config.yaml
n_layer: 25
d_model: 128
n_head: 4
n_kv_head: 1
head_dim: 32
d_mlp: 320
vocab_size: 797
activation: "swiglu"
norm: "rmsnorm"
norm_place: "pre"
norm_eps: 1e-05
positions: "rope"
rope_base: 10000.0
rope_fraction: 1.0
qk_norm: true
attn_scale: 0.177
bias: "none"
tie_embeddings: false
parallel_block: false
init: "normal"
init_std_qkv: 0.0513
init_std_o: 0.0637
init_std_up: 0.0734
init_std_down: 0.0734
optimizer: "soap_variant"
lr: 0.00664
weight_decay: 0.0
lr_head: 0.00819
grad_clip: 1.0
warmup_steps: 33
schedule: "wsd"
decay_fraction: 1.0
decay_shape: "linear"
final_lr_fraction: 0.0
batch_tokens: [32768, 65536, 131072]
seq_len: 512
doc_mask: true
train_tokens: 236100000
steps: 3681
dataset: "wikipedia_en"
Each number is 128 + 24 x the weight over its row's rms, rounded and kept within 0 to 255. Layers, rows and columns count from 0. Numbers have three digits each. The size before them is the row's rms in percent of the matrix's.

# down: layer 20 MLP down (transposed), 320x128, rms 0.0735, rows 205-218, columns 64-127
# gate: layer 20 MLP gate, 320x128, rms 0.073, rows 206-218, columns 64-127
# up: layer 20 MLP up, 320x128, rms 0.0734, rows 206-218, columns 64-127
down205 106:120150118098149105143139122138144144161084110147156149123136131113128115150100119106097096137131152073095118145121129126159097124133114121108179163135149095179190087148106137113120147118132122
gate206 097:117087135083136132137093136091148093159138122121090145152139124141114116129156138128135111152125176113127119136174124122183130066132130110103152142097118118060120093162105125108126165150094127
up206 092:127147095121112114144161155137109162122101165077104114130137174118164126169175128128114149108073127145107137148109156139127109123093123071090138133150136140164114136117139124128150125149162135
down206 095:159112162118120094126140080168107114106183141132121133145104098129117119131125123135104130138166150145131116098095099172114118140111138144115121143147084148161156128105101122136096158147172104
gate207 095:123151160139070141183120123095157121144093079103116125104143154122114140132141150154119136132188127094112151184130187114124127156145145141141139089094146118159160102159135138084158131089135131
up207 097:103163121137081139085118100133110136094122106164133131121099103109157151132099122113139147129161120105142129144080082140138107097121092101156114139119107157108114139180143143112127127180107143
down207 098:175133118121142167131109127141148156117119140132143099144097086133153126160104126124106157107164111143121137128108128114151107113127146147119147114107087114092122167164095136129120112142099142
gate208 094:180132155122119130157132158127148110161137126144133179137163113073108111158150128139147109140136144139146100141119152117093139126160127146102080124144185153137125118111140163124104143160133112
up208 095:088147187137142099105112123159163121098119119133134106121120103124202127107091137105118110125147128132126141128147129120152145169120118100155113134148131160102137123076142131084110134138134130
down208 096:138115114124152174130112123114136117121122110109120157181157109113161115118151108163148162129067155149112125117175153136171109147129128110137098084136138149144128114120115164136136140159141099
gate209 098:134099153146116110111145131134156142170136153125103103132136104186147150144094158199133183137106125123113112131171147117137115061145117105125133122165107134092132171117157158136120161117145111
up209 102:171114148137067104113107122119096116083125138122129076136166123087141162123119091128102109102190168161147130136176151143090145145154120128102130144115162146154134115140141108087114100082127097
down209 107:111130091160127122106125116148140089179090166119154153139118104155141122158085128138121072114101133113146153128142122148138130128116133085116141135097117112144110136129141094162098137148132118
gate210 105:089158130176119117106091131120098153140129094124118105112122140135141143149161104138109138086104099125127136153115098157102108125158135173134119117159123134118158100179079098125118157134148124
up210 104:120120115136091131168135136114107188104155131142084100082132137159151146118143108113110124101119129115153109111094097149161077129130100175152131082167147151114131110135125136116111140095136076
down210 106:154149074113125134100098121158136109110176130137136142145078160125158101105152152121152115094179138116141109140158180138144117149162126133094123140133102137165121128131113135157127147114123181
gate211 102:125107119135118165111132115111119080116106149075166148144134156109154162120118102161116141130123170177151138083151096097121164109116114150160158144146124126073142123123138131087140172160138133
up211 103:142091157155117113160129122129124120108096121123125123144105122097126123111124117126113117149184110133134100155111128135141112112111129109093115100148127187120126091120117114147138108097191147
down211 104:109105135092092114142136144161082128068125114132116173109108123119114145139145184091124113130103140145122179151111131128086116145123108155188124151142135147122120125138144116150116125131139168
gate212 101:141142123149110123064126134125108155094132145130115113111136170134103135126125140123092086126152167118111138103100153136152122106170085151108106101107118162100091125206118151152104124130114157
up212 103:108135092143113116121130125138146100183144118112119106151146138151145123159120125114120143142111141109117113101101138134094123106153109167074145151129119190129119151152134128077122132153178086
down212 097:128131117095128136092121116161105093147151125122131136114172060118136162133122112179131136078144112093144141131121135132155128180116127135101139163133148086080129120106205153132124145087123123
gate213 098:084126081127167115127085122147132139113127094115160123116155115134152089127145159136116193105126110165145102147138145097113120119175120103144124137139177138115139106113108160123106121115127126
up213 090:069127062119143147089120134108151129119109137118139128150144128142136095151142149092100181141114154118151092159118129101128118128160111075127112154115182131090097120134102144135148106128123092
down213 089:127120098129142125154160114123142138104155122135141157114145145145168109114149114123169139125178132129121147102124156100099146142157155088111092151124126177166123111101100125147149117112112121
gate214 098:126162124144112165073123092081122135117143096131109126152131074133109113114088120104150109110168143117102149097131162117137114131107097154129115142129132125143128112157076094120149136133145138
up214 105:128072136103161117155091137141118128145148150119155138100134116146136163130166171093147179129102134150123095138139124137137142128144140119078129129133115149128110129127162136088107096141094111
down214 098:185160159094130155128105132137073136162108168119132172135166122108104134173120139082113174137103106131128123156100183088146083158119124151120126186121130146154127123128107090122130115150150121
gate215 096:102124136098091174130104098132144155140140133174113116111192148117100090136131116127112083150117080107119087129115168089086147136124098102142103129120106159133093104113112099152119136168156140
up215 096:118113136186131102136154112138092146094179108117137114171077126155132126116144130118148158148181096094160124127127088100158104113121107136088138120104119087117140132109111084114108132105119085
down215 103:134143101150069143137138105118121115121141145137117115084145156120126106187130084135122098113134131107144135112116093105176126117118123139122110110114113129129156116126109097143086121133180116
gate216 096:164105119097122112115130136127152120132138161095108156111141136159094141157148149176151179154124110157113152156111132115135102107128117182146117088153125086080106155108104080110134148111135127
up216 091:126118168084143122145119092124114169108130099167113124154113128108130153103099149119153120141078185129132136156138121118151147107158119129135109163111112140077141160118116098129116159183129113
down216 096:122142148137110127133118102104136111134126134131164119097163103108095103121174137119171168156161118141134131108180156145134145136128126166168115099130144167159120139133108118135130096122168099
gate217 097:177132145107131175121137151089135134132152144082144157165121101143137126148112094115105131146130128097059103148116157136095118127107120164125133146106136098144152123138138124100083119176115090
up217 100:101152092123121131141153169150134156132119157067133139108151103134114104130105104114151094116143097164093145133163150110155132105129106123145133079146124105097160126081098154153076126104158121
down217 094:110130125153146084120083088105135107108125121141127117124127143119136142139150119138129168130087108105119109081118105110125124074163146095124134151085140171173070141137105096147184116160139144
gate218 106:172099152165114142145136151081143127111107146093104095134122130154162134111117161153130109134100128093089113114138109123106125153107136153099125094115135128120132104108152164112121176104165165
up218 107:152148149139117156117088101107118109101150116113102135127113133160126103068171098113095151112129155146136135111132140072124104110103175118137147083114151148134176132128135141138112110136118142
down218 103:129145137120189162100096118114167104141112126116125141145108072161102155104163127150132141134171111110118110140132149139106149127120107135103086136135126089129148154124130124143131126115096092